{"num_hidden_layers": 19, "hidden_size": 192, "num_attention_heads": 3, "num_key_value_heads": 1, "head_dim": 64, "intermediate_size": 768, "vocab_size": 8192, "hidden_act": "relu", "norm": "rmsnorm", "norm_place": "pre", "norm_eps": 1e-05, "positions": "rope", "rope_theta": 10000.0, "rope_fraction": 1.0, "qk_norm": false, "attn_scale": 0.125, "bias": "none", "tie_word_embeddings": false, "parallel_block": false, "init": "normal", "init_std_qkv": 0.0371, "init_std_o": 0.0, "init_std_up": 0.0371, "init_std_down": 0.0, "optimizer": "soap_variant", "learning_rate": 0.00626, "beta1": 0.95, "beta2": 0.95, "weight_decay": 0.052, "lr_head": 0.00997, "max_grad_norm": 1.0, "warmup_steps": 200, "schedule": "wsd", "decay_fraction": 0.675, "decay_shape": "sqrt", "final_lr_fraction": 0.0, "batch_tokens": 131072, "max_seq_len": 512, "doc_mask": true, "train_tokens": 715800000, "max_steps": 5462, "dataset": "wikipedia_en"}
Each number is 50 + 12 x the weight over its row's rms, rounded and kept within 0 to 99. Layers, rows and columns count from 0. The size before them is the row's rms in percent of the matrix's.

# layer 9 MLP down (transposed), 768x192, rms 0.17, rows 397-469, columns 48-95
093:58 36 66 46 55 59 38 43 54 32 65 50 46 52 46 57 56 58 40 15 52 54 21 54 55 62 68 34 56 48 70 66 48 56 60 72 54 43 74 41 42 54 59 58 51 34 33 50
099:49 53 56 54 45 42 44 42 33 50 64 39 39 81 38 46 51 56 37 50 61 47 44 38 53 35 73 70 25 44 63 50 32 45 58 33 21 60 52 54 57 56 57 40 41 35 55 50
101:59 45 73 71 40 52 64 59 45 30 48 39 58 40 42 28 39 41 58 41 44 69 50 43 22 41 63 48 41 35 48 69 36 22 37 51 45 65 25 67 59 54 69 63 30 53 48 40
105:47 39 51 50 42 33 44 51 72 56 32 57 48 47 57 48 48 45 57 42 26 53 32 49 58 54 40 57 70 58 40 38 64 68 52 58 42 40 53 61 52 58 59 35 47 61 47 49
091:34 60 29 45 46 56 46 36 69 64 58 65 61 63 41 30 63 47 52 49 41 53 75 50 47 27 51 50 28 47 60 52 43 33 39 27 57 48 69 61 57 52 52 36 46 54 52 30
089:48 44 49 52 59 60 42 46 44 47 30 58 49 70 31 44 69 60 48 47 54 40 49 48 59 32 60 69 40 37 49 55 46 67 22 52 62 41 58 41 51 53 66 39 79 51 68 52
106:29 45 60 49 41 48 54 30 65 41 34 53 43 52 34 43 67 42 67 50 78 52 62 46 41 46 55 44 48 58 42 42 55 52 58 52 38 51 48 45 43 48 64 37 41 42 51 73
100:55 57 47 67 42 59 46 68 39 58 55 77 63 66 67 45 52 84 59 52 63 46 56 35 43 50 37 46 41 47 28 45 43 58 43 59 54 54 65 48 28 34 34 67 75 32 54 27
099:60 59 39 61 44 41 51 66 54 72 51 64 47 68 44 54 60 46 47 59 50 51 59 26 28 55 58 53 46 56 72 43 43 56 55 59 52 39 56 58 72 41 40 59 70 64 40 61
085:30 45 45 68 31 43 71 60 69 61 44 55 58 50 53 53 43 48 38 60 41 60 53 62 34 60 57 53 43 54 65 49 48 49 75 39 42 42 42 58 72 36 49 49 60 32 52 64
107:48 51 54 48 47 43 58 57 34 58 61 46 46 59 72 49 59 47 44 41 53 66 58 39 43 36 53 40 53 84 65 70 57 40 23 44 51 40 59 37 74 41 41 34 45 61 38 61
105:46 51 36 42 46 46 72 64 60 33 58 34 50 72 28 54 59 48 51 58 48 39 45 48 45 21 32 49 51 35 70 57 48 59 66 55 51 57 48 59 32 66 40 35 55 56 48 59
103:50 77 53 49 34 46 33 49 54 62 57 40 48 36 63 48 59 47 49 31 50 53 46 44 42 63 44 59 34 46 36 54 51 59 47 53 67 45 60 67 70 57 46 42 67 59 61 69
101:36 54 55 57 57 52 46 46 32 34 53 30 41 58 70 44 59 56 37 71 53 64 49 35 65 66 78 24 31 51 38 62 34 58 44 59 54 57 27 72 51 78 52 50 44 60 55 53
102:60 45 54 51 64 51 52 30 20 44 54 38 55 64 64 50 47 55 68 43 47 28 32 43 45 47 47 62 59 48 29 40 35 62 44 60 49 45 58 41 69 38 71 69 58 51 34 52
121:22 56 47 35 74 47 51 45 57 57 55 51 55 53 62 58 53 66 44 79 45 40 43 48 55 55 43 54 64 59 36 55 25 41 43 51 64 44 72 30 44 36 68 59 30 45 33 59
104:50 53 54 45 36 44 42 73 39 23 49 71 69 61 63 58 47 54 49 45 49 45 52 35 41 45 43 32 46 41 54 44 52 46 49 36 26 68 62 52 51 40 42 65 63 80 59 45
090:49 44 49 39 70 50 73 53 57 30 58 54 42 33 37 79 82 48 37 51 54 39 40 67 36 35 68 70 45 58 39 57 62 55 62 63 54 48 55 64 37 58 35 58 51 44 63 43
108:15 62 43 47 52 71 50 38 78 43 30 57 62 36 59 44 55 70 40 51 54 26 30 63 36 38 63 50 52 48 47 39 59 40 34 52 43 68 52 50 64 37 39 43 62 58 45 48
089:55 53 52 41 66 51 65 44 57 40 35 53 59 55 52 49 67 18 58 57 53 65 49 61 68 28 42 27 76 56 36 56 72 50 59 53 38 69 47 31 48 48 48 32 29 43 43 44
099:57 53 56 45 51 28 36 48 48 63 25 59 61 71 57 73 54 54 54 40 48 49 57 48 51 44 44 26 53 61 56 39 38 68 58 58 46 51 44 48 51 56 41 64 32 55 49 35
103:40 48 28 48 34 51 62 56 34 67 50 44 68 59 54 56 39 33 29 53 29 35 74 66 44 25 49 46 55 49 42 35 56 27 59 38 57 38 52 39 49 60 32 47 41 49 42 65
107:38 44 80 48 42 52 68 42 68 58 45 60 63 31 75 60 50 40 46 43 38 51 50 64 46 67 40 29 61 56 51 37 49 27 65 58 73 56 42 39 46 61 35 53 52 59 42 45
100:41 38 56 56 46 47 60 46 63 34 42 49 60 66 44 51 48 40 35 51 41 61 66 47 68 38 44 64 71 47 43 40 57 50 52 68 63 54 45 33 58 40 30 67 53 58 53 69
112:45 55 44 33 40 52 42 29 50 49 54 47 52 32 55 41 66 55 56 53 51 47 57 59 72 48 25 22 45 43 74 46 49 52 54 49 53 62 65 45 58 70 42 63 31 49 69 74
093:38 26 56 45 52 65 69 64 55 41 70 56 55 47 31 39 35 36 58 40 50 42 33 46 54 60 57 50 42 55 40 52 49 61 58 45 65 53 26 53 63 42 51 43 41 26 47 83
096:44 54 45 46 49 38 42 51 50 55 31 44 66 65 56 27 57 64 45 49 37 28 65 56 51 40 61 52 60 43 33 65 62 59 62 28 50 31 38 55 46 61 40 60 63 68 57 50
105:27 55 62 25 63 46 57 42 18 60 50 32 43 47 49 60 37 57 34 54 56 59 63 52 67 51 50 50 46 36 48 65 65 38 54 35 44 44 47 54 32 16 54 38 61 50 54 38
100:45 33 42 61 72 53 35 59 54 52 59 60 71 60 52 51 45 45 49 43 61 41 47 74 44 44 53 59 51 63 54 31 43 43 33 54 49 24 64 51 42 40 47 52 85 63 50 52
103:48 43 55 68 42 27 54 38 60 49 48 26 75 36 36 55 72 31 63 32 51 46 59 52 61 55 60 34 52 85 45 46 57 48 57 42 51 39 51 68 77 51 50 49 54 49 18 35
089:50 64 38 46 44 67 58 46 50 35 35 20 43 54 49 59 37 48 33 56 68 37 52 44 37 48 45 45 37 62 76 34 42 39 35 38 57 53 58 58 57 38 58 63 37 40 61 41
099:53 31 69 51 60 51 34 57 53 67 43 66 34 42 44 51 46 35 43 59 36 61 46 54 82 30 63 71 40 48 45 65 53 53 43 41 48 64 32 45 45 67 45 52 52 60 62 51
101:40 36 46 52 75 41 55 51 63 61 36 34 46 62 41 46 55 60 31 70 48 62 45 54 34 49 45 69 54 42 29 40 44 47 42 55 48 42 68 33 61 33 49 59 35 47 53 53
092:53 53 40 57 72 61 41 46 57 45 33 49 60 24 50 76 44 53 64 52 36 61 43 45 54 43 55 68 37 52 31 22 38 67 46 58 55 52 41 64 45 74 49 45 60 39 51 51
106:77 32 46 69 44 51 52 65 46 66 83 50 50 44 45 50 50 51 63 42 44 38 59 47 78 55 58 68 48 24 54 62 39 54 44 53 46 51 51 62 78 68 67 75 38 54 47 43
106:53 48 32 68 42 49 50 71 36 47 63 63 53 61 64 32 75 54 49 57 44 46 49 74 52 66 46 52 46 69 57 55 61 26 27 35 38 37 57 61 46 41 50 32 57 54 61 65
105:66 55 37 50 54 32 65 43 34 68 52 60 40 39 57 57 42 58 54 53 47 45 51 38 45 40 55 49 47 40 37 77 50 42 46 41 44 65 43 57 68 77 60 51 49 41 55 42
094:28 52 37 79 53 68 35 64 52 43 37 62 51 55 39 54 52 37 49 39 72 61 54 56 64 45 56 62 50 63 64 63 36 50 55 42 27 60 50 45 46 33 66 43 24 53 53 42
109:26 38 61 49 36 70 41 34 56 39 58 45 68 56 73 41 54 51 49 66 58 58 69 47 53 39 43 50 60 40 50 42 56 55 49 51 60 54 38 58 36 66 61 44 67 23 71 34
095:41 24 72 35 58 74 44 67 62 60 50 56 63 49 57 50 33 52 65 78 50 65 47 58 46 47 39 22 45 52 59 55 36 26 52 45 30 55 48 46 57 61 50 31 54 66 38 34
082:41 29 59 65 69 63 35 43 45 34 35 56 56 24 57 67 43 38 52 48 56 40 52 43 44 51 66 54 72 40 42 62 65 36 63 42 54 64 44 21 45 42 68 50 74 66 49 63
097:49 57 71 52 56 43 63 28 37 51 42 57 60 52 55 60 63 39 51 48 36 51 42 55 55 45 51 51 53 32 41 69 37 59 58 57 57 46 71 53 46 16 50 34 69 55 36 41
096:34 52 42 54 60 43 69 35 48 47 58 39 14 38 61 48 58 67 50 61 56 57 39 39 74 40 29 68 47 52 46 37 44 33 58 59 71 48 49 43 52 60 46 67 77 45 52 67
097:56 56 48 70 38 51 35 45 46 56 57 20 73 42 49 53 45 65 59 45 46 50 48 44 47 67 46 56 49 50 41 42 20 41 44 56 32 44 51 58 65 51 38 64 49 46 57 63
091:80 52 43 65 68 41 31 49 42 48 55 54 71 70 55 36 74 41 81 36 61 34 37 56 46 69 46 33 50 52 53 67 54 46 42 60 65 61 65 31 55 46 52 25 52 43 51 59
094:65 46 50 46 57 68 82 71 69 50 56 20 47 46 53 65 51 35 36 65 39 46 53 63 55 42 45 60 55 50 47 55 38 39 56 41 46 51 61 55 41 53 62 49 53 59 47 69
097:58 30 46 42 64 44 50 62 48 50 71 52 52 60 63 67 51 64 49 62 48 44 68 74 50 49 57 50 36 51 56 26 45 39 40 40 65 51 48 58 79 42 37 45 52 63 37 58
093:34 44 39 56 58 16 43 71 66 75 31 46 75 47 53 54 45 33 35 47 42 60 67 52 50 48 39 55 75 58 62 34 42 43 40 62 69 45 43 57 44 26 42 55 58 59 52 61
094:33 42 49 57 39 36 48 60 34 66 72 24 50 49 36 39 36 85 55 37 66 48 58 57 69 49 42 58 68 58 63 38 39 49 45 53 43 60 55 59 41 33 67 34 48 77 58 46
096:75 45 61 55 29 60 67 45 56 40 27 37 42 41 40 26 39 44 23 57 27 52 44 59 53 49 37 43 53 61 49 60 38 28 46 56 50 51 61 23 48 72 53 52 43 32 37 54
102:33 58 44 42 36 51 44 32 42 53 36 42 45 61 51 55 42 59 68 48 27 38 47 70 34 48 30 27 59 52 37 31 68 44 59 68 69 52 39 55 44 74 40 56 25 51 41 27
080:46 53 78 70 43 60 73 54 41 57 39 49 55 51 63 64 37 59 56 34 68 71 47 38 39 65 61 55 59 43 52 59 33 55 50 52 47 43 58 54 55 69 32 56 56 68 49 40
104:61 43 51 43 42 58 61 54 35 47 63 43 33 24 54 71 42 50 74 45 50 66 57 69 59 45 38 38 32 58 44 47 44 73 56 59 57 42 47 43 42 48 52 60 49 48 57 51
107:55 34 40 40 30 38 66 45 43 41 39 26 44 53 62 59 75 56 43 49 37 53 25 61 46 52 42 41 47 29 56 53 67 67 58 44 45 47 64 64 65 42 41 51 71 66 52 38
088:48 62 44 56 73 55 51 41 37 40 40 47 59 49 30 39 53 14 35 44 38 29 56 32 41 38 62 51 39 41 62 37 48 38 44 41 60 48 31 74 56 38 53 44 67 32 58 58
105:44 30 53 61 49 30 55 30 50 26 77 42 47 55 62 58 40 55 65 49 43 49 71 52 57 40 38 53 31 50 63 43 25 45 50 59 46 79 49 53 68 59 34 41 50 43 68 40
105:63 49 57 46 61 34 54 42 67 48 28 60 47 53 59 49 61 45 59 55 51 71 84 61 65 34 61 48 52 52 50 35 73 41 37 30 42 60 39 37 50 46 38 50 62 46 60 42
098:48 37 54 67 59 46 37 62 69 74 46 52 62 59 46 46 55 55 50 57 33 52 58 57 49 31 46 67 66 41 50 39 74 52 55 50 46 50 56 35 34 49 33 56 28 53 44 58
121:42 73 38 54 61 65 38 47 24 34 64 33 45 54 60 43 78 52 59 51 52 59 57 42 51 53 44 48 55 32 30 29 33 68 57 53 44 57 54 37 46 54 60 54 47 59 71 63
090:64 42 51 44 62 70 50 56 46 60 45 40 49 51 68 60 35 55 32 31 65 55 76 54 56 62 56 60 45 65 56 65 58 42 32 56 38 46 52 61 46 68 45 41 35 47 30 60
097:56 44 25 53 51 19 46 53 56 40 81 49 47 38 53 70 36 38 38 50 48 38 44 45 37 59 47 34 77 26 43 44 46 49 24 69 38 36 41 41 48 50 49 53 73 27 53 42
103:57 46 46 48 45 45 59 39 42 74 51 26 46 72 80 65 40 47 43 31 51 47 48 38 48 57 51 54 43 33 44 45 41 49 61 56 48 44 73 54 98 57 51 22 41 56 44 64
096:48 42 28 59 50 56 52 46 46 66 74 36 48 35 14 31 64 67 67 66 65 52 47 33 34 42 63 47 51 64 60 62 54 42 40 45 57 63 50 58 60 49 48 64 56 64 56 44
102:52 49 34 55 52 49 64 55 50 55 25 55 50 50 56 42 65 43 34 60 52 30 26 50 65 49 41 51 60 50 65 48 50 60 68 68 49 50 56 30 53 59 44 44 57 16 67 74
111:66 49 55 35 47 63 42 42 44 62 30 65 60 78 50 50 42 52 58 65 38 41 39 50 70 56 53 41 47 68 73 69 57 42 36 37 59 42 75 70 61 65 46 28 69 51 41 63
087:27 48 66 35 49 35 30 50 47 48 45 44 47 60 56 33 45 34 39 45 48 49 50 45 45 73 52 28 62 53 55 52 44 53 61 46 42 48 57 61 41 71 71 44 50 40 62 45
108:63 60 45 44 59 45 32 30 56 23 58 76 54 56 61 39 36 63 57 48 53 59 48 44 30 49 37 48 58 68 54 57 63 37 48 61 44 43 30 88 47 39 50 63 45 34 63 27
093:43 48 60 35 41 48 51 75 38 45 55 47 55 47 53 11 58 54 56 47 53 58 44 34 50 25 52 46 46 42 48 49 55 45 42 67 50 37 60 43 38 36 45 61 56 47 78 68
105:72 49 47 65 55 51 57 57 48 59 49 42 39 47 55 35 64 53 55 42 54 54 52 56 47 39 49 65 42 47 47 63 55 48 44 35 50 53 45 37 46 55 49 56 17 45 43 45
111:34 46 55 30 38 42 52 42 56 35 58 53 52 46 58 24 64 53 28 39 74 46 60 56 57 42 42 42 38 51 46 53 48 61 72 85 14 62 38 45 60 42 40 56 54 40 56 49
094:46 53 60 45 15 42 60 47 51 74 67 64 59 47 49 70 52 59 48 24 47 44 41 61 56 52 41 48 52 49 50 49 50 39 65 21 47 51 51 29 67 49 41 51 32 60 56 63
087:45 58 54 47 33 76 55 42 30 39 66 54 52 51 82 42 46 77 53 62 65 47 54 32 63 52 61 31 34 34 35 75 53 49 34 77 62 58 43 48 51 23 47 40 60 33 52 31
095:41 62 48 48 51 50 29 46 35 62 70 31 73 71 44 27 47 42 55 33 65 46 40 30 52 46 44 71 45 77 72 45 44 59 52 62 64 38 57 56 69 56 73 38 40 71 48 61
# layer 9 MLP up, 768x192, rms 0.17, rows 398-469, columns 48-95
102:39 54 37 23 68 62 46 38 55 59 22 47 58 17 45 56 20 34 56 53 41 59 55 64 59 67 49 68 28 34 42 46 65 61 36 41 55 42 20 60 48 66 60 43 46 64 39 63
106:52 49 47 73 48 50 50 38 38 52 50 39 47 40 53 39 63 54 44 71 56 53 31 56 56 27 32 45 44 51 53 78 22 65 46 54 48 19 50 41 53 64 56 91 82 45 58 66
101:37 51 59 39 36 24 50 47 66 52 41 69 42 61 46 47 77 53 53 54 52 52 69 38 52 43 35 39 64 51 61 40 56 38 50 51 42 39 57 46 49 70 50 49 36 44 64 67
092:70 34 29 48 60 64 65 35 58 65 49 52 27 37 73 48 53 46 44 65 19 42 42 75 60 51 43 30 47 40 49 32 59 42 34 71 64 57 45 37 61 46 48 72 50 41 48 41
100:52 62 64 51 40 53 65 67 39 74 67 31 48 49 59 41 68 50 45 50 32 63 47 51 49 46 47 43 41 49 30 61 36 48 80 60 50 49 56 51 62 32 41 29 41 69 32 51
099:48 56 63 70 45 57 24 39 46 56 42 52 61 52 41 39 51 58 45 52 39 76 57 36 51 64 50 52 38 71 07 41 37 52 47 49 42 53 62 46 51 63 53 67 57 47 51 45
096:75 63 53 53 32 33 72 18 48 55 53 33 45 46 39 67 37 39 60 47 57 59 43 34 38 36 62 45 66 43 51 40 70 60 49 48 69 29 55 45 59 45 65 55 52 51 36 42
099:55 49 50 34 32 57 60 55 43 43 31 36 49 65 75 58 66 51 54 36 54 62 56 62 43 35 66 65 59 39 62 53 43 59 54 59 47 46 54 47 18 60 44 27 61 48 60 45
090:48 73 37 39 56 46 42 49 58 49 62 65 44 45 57 51 34 54 65 57 79 44 50 59 46 63 56 52 37 63 48 35 63 43 35 48 75 40 42 40 35 57 47 58 66 75 64 54
106:60 73 39 50 67 65 37 44 23 56 59 61 14 58 63 52 51 42 59 72 64 61 45 35 54 37 40 30 61 60 41 54 58 32 63 43 57 53 56 45 65 59 45 30 52 48 54 42
102:50 58 63 41 50 31 49 37 33 44 43 57 50 56 49 56 39 52 54 43 51 27 57 56 38 53 63 30 54 55 57 65 49 61 82 62 54 53 33 54 37 83 51 44 50 58 45 58
110:34 43 42 59 63 49 52 60 46 57 55 54 39 64 53 41 38 49 65 78 51 42 65 46 75 51 59 55 60 41 70 72 47 49 68 62 31 63 75 19 45 37 64 51 50 40 48 38
121:43 40 46 46 56 31 45 49 52 51 54 47 46 52 49 45 44 71 79 49 45 54 50 51 62 43 26 45 65 47 55 63 64 69 63 46 52 59 68 16 67 39 63 45 44 47 37 39
094:59 17 51 52 42 65 52 30 52 35 59 60 46 57 53 54 43 60 54 48 54 67 51 44 65 53 55 57 67 47 59 23 52 43 54 67 54 55 65 43 50 29 35 65 52 35 67 67
125:57 38 71 35 56 59 37 74 75 42 67 36 34 64 39 61 32 61 85 66 40 67 55 60 60 69 28 57 51 49 42 61 47 47 61 57 45 46 69 32 55 41 46 35 29 53 39 62
098:51 34 44 49 50 55 43 68 49 61 59 53 49 47 40 43 43 52 52 38 54 44 64 55 61 61 44 50 38 66 54 42 50 67 60 52 55 50 24 46 87 65 52 48 46 34 46 60
107:43 53 64 54 45 52 44 60 30 45 48 54 35 59 62 57 19 39 34 57 57 64 57 45 47 58 24 47 32 36 49 56 42 43 48 50 42 66 73 43 69 41 36 74 54 70 47 60
110:50 62 38 51 54 52 51 40 52 48 41 42 48 52 50 29 62 63 69 57 33 44 44 59 63 74 25 41 34 33 71 47 57 69 57 53 71 69 57 28 52 66 67 33 54 25 31 43
091:51 31 34 49 34 39 35 65 45 71 43 66 32 57 41 48 46 56 41 39 59 35 36 63 50 63 46 64 56 43 70 53 48 62 42 52 59 53 72 68 61 57 25 60 52 47 30 43
090:49 55 84 75 27 53 53 68 43 38 67 54 50 51 69 54 60 29 42 54 48 56 39 73 69 53 64 58 56 49 34 82 25 32 49 47 61 31 69 46 38 63 30 55 51 50 52 55
097:47 73 45 55 70 56 51 46 40 40 59 47 40 34 15 63 57 45 36 50 42 64 56 61 62 56 47 45 48 56 52 57 69 75 45 39 34 39 58 35 55 56 56 30 57 45 43 35
100:45 44 63 58 43 30 42 52 50 46 27 83 43 38 43 70 51 17 39 38 48 53 52 65 59 59 48 49 64 29 75 47 47 41 43 55 39 62 71 10 21 79 31 60 40 35 56 66
099:61 63 71 62 47 41 49 49 50 60 50 43 68 38 62 51 47 56 75 43 45 53 14 49 15 51 45 46 37 41 54 36 42 65 54 46 54 51 57 57 31 43 70 40 70 64 58 37
094:67 61 48 45 52 44 54 46 53 46 73 66 37 50 32 60 51 50 59 39 66 71 28 47 71 55 38 42 56 54 51 52 52 64 45 70 39 43 50 27 48 59 38 38 42 54 56 71
099:39 57 28 62 45 49 32 59 40 50 42 84 48 63 53 55 53 50 46 41 42 63 40 48 66 41 63 55 40 38 46 49 43 51 58 55 51 47 55 64 46 57 64 25 35 41 47 40
109:58 51 45 26 66 44 47 22 30 52 65 42 53 57 41 47 56 38 49 45 57 33 45 10 63 43 54 45 49 31 57 44 61 52 33 61 50 62 41 37 34 39 78 17 48 53 61 25
100:65 56 26 37 43 45 34 52 65 47 33 56 57 50 60 35 36 52 46 38 40 58 30 61 48 39 56 42 39 28 40 47 58 28 70 43 33 72 47 58 58 57 37 46 30 67 23 32
112:69 63 37 51 40 73 55 50 40 47 68 62 50 51 41 60 54 44 39 66 45 62 46 49 35 55 51 42 54 56 71 47 50 55 37 62 56 49 56 63 56 56 32 41 35 32 50 44
105:59 53 46 58 50 67 52 45 55 49 36 65 42 46 37 44 47 57 50 55 37 61 43 52 80 74 45 54 48 60 51 56 39 55 49 50 48 68 51 27 71 56 57 35 56 53 39 54
098:64 51 68 60 37 58 46 35 39 51 26 44 45 73 46 91 71 47 62 47 70 49 43 32 44 52 58 51 49 51 27 49 53 60 48 53 37 45 51 27 50 44 51 69 60 22 45 64
105:25 63 43 53 58 40 37 34 68 49 32 36 47 68 48 41 50 58 54 78 61 51 57 46 39 32 53 58 47 67 50 68 68 55 32 16 46 38 57 45 41 48 57 54 53 57 50 65
092:50 50 50 39 45 60 46 35 59 46 45 36 57 45 43 55 60 50 53 37 50 40 66 51 55 49 57 43 50 58 47 68 62 63 34 41 64 44 58 47 59 64 32 56 64 36 36 48
104:63 50 58 37 28 55 43 57 66 47 22 59 47 43 53 59 69 32 20 72 60 37 35 50 51 45 34 51 54 65 61 58 47 66 45 66 50 56 52 52 49 55 35 52 59 54 27 52
099:64 54 60 58 57 53 46 53 32 55 60 57 34 73 55 54 43 58 69 57 66 59 43 38 52 67 48 23 68 42 63 54 52 54 68 59 56 60 53 57 56 50 47 43 47 62 61 67
103:49 22 49 48 49 44 50 30 34 43 51 29 39 54 38 67 47 46 53 67 59 51 30 40 59 37 41 31 64 67 54 52 48 46 39 47 54 63 49 55 40 48 45 47 68 63 60 40
101:34 52 46 22 48 45 48 59 42 55 47 47 57 38 44 37 21 37 35 58 38 47 45 61 44 49 46 44 66 43 71 45 31 60 54 46 40 62 47 46 54 49 57 53 72 41 49 50
091:43 62 45 51 40 68 68 59 54 49 41 30 49 55 60 72 46 31 65 47 74 56 50 60 42 58 43 47 48 63 39 50 45 69 66 52 35 54 42 37 51 60 61 54 86 62 45 44
110:47 35 56 66 64 54 53 42 45 57 56 26 69 53 30 63 54 63 68 31 45 46 44 71 59 46 50 49 48 44 75 57 39 56 46 17 70 73 47 52 50 54 48 47 50 57 57 51
098:58 76 45 53 35 33 55 30 39 30 57 59 34 61 45 37 59 60 37 29 58 47 19 45 56 43 66 57 54 57 32 55 49 54 45 51 50 44 36 60 21 35 49 55 61 49 62 71
099:67 60 48 41 51 36 64 48 40 60 67 39 30 61 50 35 78 43 50 51 39 62 54 51 63 54 54 32 52 60 43 51 49 50 42 42 44 43 43 64 51 52 39 55 31 59 66 38
095:41 52 45 63 34 40 52 60 34 57 33 61 33 71 48 61 28 36 54 45 68 57 36 41 41 62 44 51 63 53 40 43 74 64 53 37 59 52 39 44 45 69 33 38 53 31 41 58
112:52 57 37 58 46 51 51 52 51 45 45 56 47 51 39 31 45 59 55 61 45 45 63 50 57 36 48 59 58 52 24 63 58 36 25 52 65 53 53 43 47 60 13 50 58 27 43 52
098:52 42 46 34 63 59 40 49 48 36 51 61 46 45 52 46 50 52 52 66 46 52 46 62 62 71 43 52 62 50 47 40 36 47 41 38 35 48 53 44 48 56 45 47 32 30 40 55
092:40 41 71 58 50 56 65 44 57 54 32 69 48 49 48 41 57 57 29 58 26 65 58 65 54 34 48 68 36 57 54 56 45 56 47 50 39 23 24 66 53 56 48 49 68 72 32 64
099:56 72 53 58 67 39 32 31 23 45 24 57 50 40 51 54 65 32 65 18 67 54 67 71 38 58 34 50 52 49 28 43 34 59 48 58 57 53 33 43 45 53 44 38 32 39 49 52
100:43 44 52 51 37 56 63 49 53 25 45 53 31 51 32 54 63 63 57 52 37 69 59 50 54 41 44 41 63 36 52 32 32 43 42 55 37 61 65 46 23 47 48 64 50 43 49 38
090:54 57 41 60 42 46 49 57 41 38 50 53 46 42 46 39 63 68 50 57 51 50 59 46 62 44 34 33 40 45 61 61 52 89 53 40 55 64 45 68 49 52 58 50 36 46 36 39
095:47 44 43 44 35 51 71 52 46 53 64 60 45 65 77 49 53 54 41 47 59 46 45 52 29 36 34 54 46 61 40 70 51 67 56 64 47 48 28 09 35 73 42 56 34 42 61 72
102:31 50 44 67 81 39 60 35 43 83 54 40 51 62 29 45 49 46 42 70 51 54 48 39 52 53 34 56 45 61 59 67 95 53 50 68 58 62 70 49 49 59 63 63 47 45 64 46
106:60 67 38 42 42 48 58 38 53 55 74 67 64 41 53 78 25 46 48 55 63 48 44 43 64 73 49 43 64 51 78 53 50 56 41 40 65 48 45 59 42 62 53 79 48 49 59 70
104:54 43 34 66 55 70 51 57 47 44 55 42 42 50 45 53 62 37 33 38 50 33 29 53 56 72 58 50 31 58 42 33 50 43 56 65 50 46 43 46 58 57 62 61 55 54 34 45
102:58 33 72 59 41 66 35 56 46 19 44 58 45 57 53 46 54 47 58 56 36 34 44 53 58 59 71 64 58 52 58 38 32 50 43 57 69 37 41 56 52 47 47 57 60 75 46 36
104:63 32 68 49 39 76 50 52 53 39 40 37 52 32 36 42 54 64 56 35 47 29 33 49 48 52 60 52 56 41 37 52 46 51 56 52 46 34 63 47 66 44 55 63 42 47 50 57
108:49 27 76 63 49 68 54 48 55 56 29 39 52 53 44 71 59 53 60 59 80 55 58 64 50 57 67 55 75 76 26 66 50 78 56 56 47 62 57 26 39 66 45 46 46 67 61 46
095:57 37 60 38 60 77 49 52 32 47 38 46 19 54 32 39 57 51 51 39 66 47 57 51 58 60 46 43 61 59 49 48 62 42 54 59 52 41 33 51 59 68 64 41 55 33 73 50
097:47 63 45 39 54 48 64 69 65 43 89 48 40 55 39 49 36 43 51 57 66 71 81 50 32 44 56 22 46 59 46 68 44 42 46 28 42 58 51 48 64 45 55 38 43 28 56 52
102:62 64 61 28 51 43 51 59 49 39 45 44 43 31 60 64 61 34 61 35 51 41 58 28 24 47 43 45 53 61 68 46 47 49 58 51 65 67 38 76 51 69 45 55 21 53 43 21
114:63 22 30 60 55 48 33 48 53 41 40 32 38 36 45 67 38 52 48 45 36 61 52 33 53 63 57 49 55 51 45 53 53 58 45 50 43 38 75 54 32 59 55 38 61 40 67 23
099:59 47 30 42 56 30 37 57 41 45 37 57 71 49 40 53 63 33 65 35 49 49 55 46 67 67 55 43 61 68 40 43 47 84 71 55 51 66 48 46 50 46 49 67 43 48 63 31
101:57 52 34 50 44 40 58 68 35 64 60 59 41 43 63 62 46 67 66 45 54 38 44 53 59 61 65 43 56 40 57 76 34 49 67 57 38 58 58 57 32 51 50 71 28 38 58 69
098:47 42 37 52 39 32 38 56 36 60 40 59 43 45 39 67 43 68 65 50 53 60 61 53 42 27 44 28 56 46 63 58 54 45 45 39 46 51 31 76 31 39 45 61 63 64 57 53
092:63 47 50 47 64 58 64 40 47 54 51 62 54 32 46 35 51 46 33 45 42 56 69 58 26 48 36 54 43 38 52 30 41 53 70 60 41 42 31 52 29 69 50 49 53 31 51 55
105:40 37 67 51 62 67 30 61 57 50 55 63 51 54 57 36 41 44 34 63 50 53 58 60 66 64 49 45 73 56 45 46 72 59 45 65 53 29 45 49 45 57 63 60 59 68 39 33
101:68 83 43 47 59 46 74 44 44 55 53 51 35 56 44 55 42 57 52 57 49 43 43 47 40 34 55 37 49 39 61 14 43 50 48 41 54 42 53 42 36 64 48 45 46 60 57 38
097:47 40 61 83 39 35 31 51 40 64 50 76 47 47 57 31 48 24 52 59 46 33 63 23 48 45 60 46 50 53 48 33 41 23 60 38 53 54 56 41 48 64 58 49 39 40 59 46
098:39 49 47 52 65 74 54 60 54 66 59 57 49 36 48 48 46 44 42 61 53 52 47 61 44 57 40 56 69 39 50 33 41 42 31 51 63 67 30 32 48 75 47 58 40 32 51 51
095:41 34 44 65 64 50 60 60 56 40 65 51 39 44 58 39 46 60 51 64 48 34 49 49 46 52 44 40 54 61 56 29 50 43 61 56 52 51 64 54 51 45 68 56 46 65 28 31
097:63 33 79 52 57 34 52 57 66 49 69 62 58 67 34 55 52 50 83 32 40 78 37 40 55 40 55 57 45 58 47 39 65 48 67 32 57 38 31 56 60 38 44 56 63 53 35 55
094:76 57 52 69 77 67 60 72 40 57 71 42 40 69 46 40 53 56 57 71 40 26 40 69 52 51 39 31 62 73 56 60 49 51 49 58 55 63 40 46 57 55 46 28 53 73 65 49
098:34 42 52 59 66 65 66 32 64 35 54 34 48 71 45 55 52 27 51 64 37 34 49 42 66 78 69 56 41 45 39 52 54 57 45 69 37 32 44 70 54 68 41 66 59 44 34 49
093:58 68 54 37 68 55 48 36 35 49 48 58 44 06 55 55 44 70 39 47 52 50 31 40 44 48 57 58 41 33 45 50 56 65 65 50 48 35 55 56 33 61 54 67 27 51 57 45
095:37 39 68 41 46 46 55 38 35 50 35 68 21 48 42 50 71 44 46 49 50 58 47 52 58 41 77 52 64 69 38 42 44 49 58 41 46 47 53 43 49 56 49 58 58 33 40 51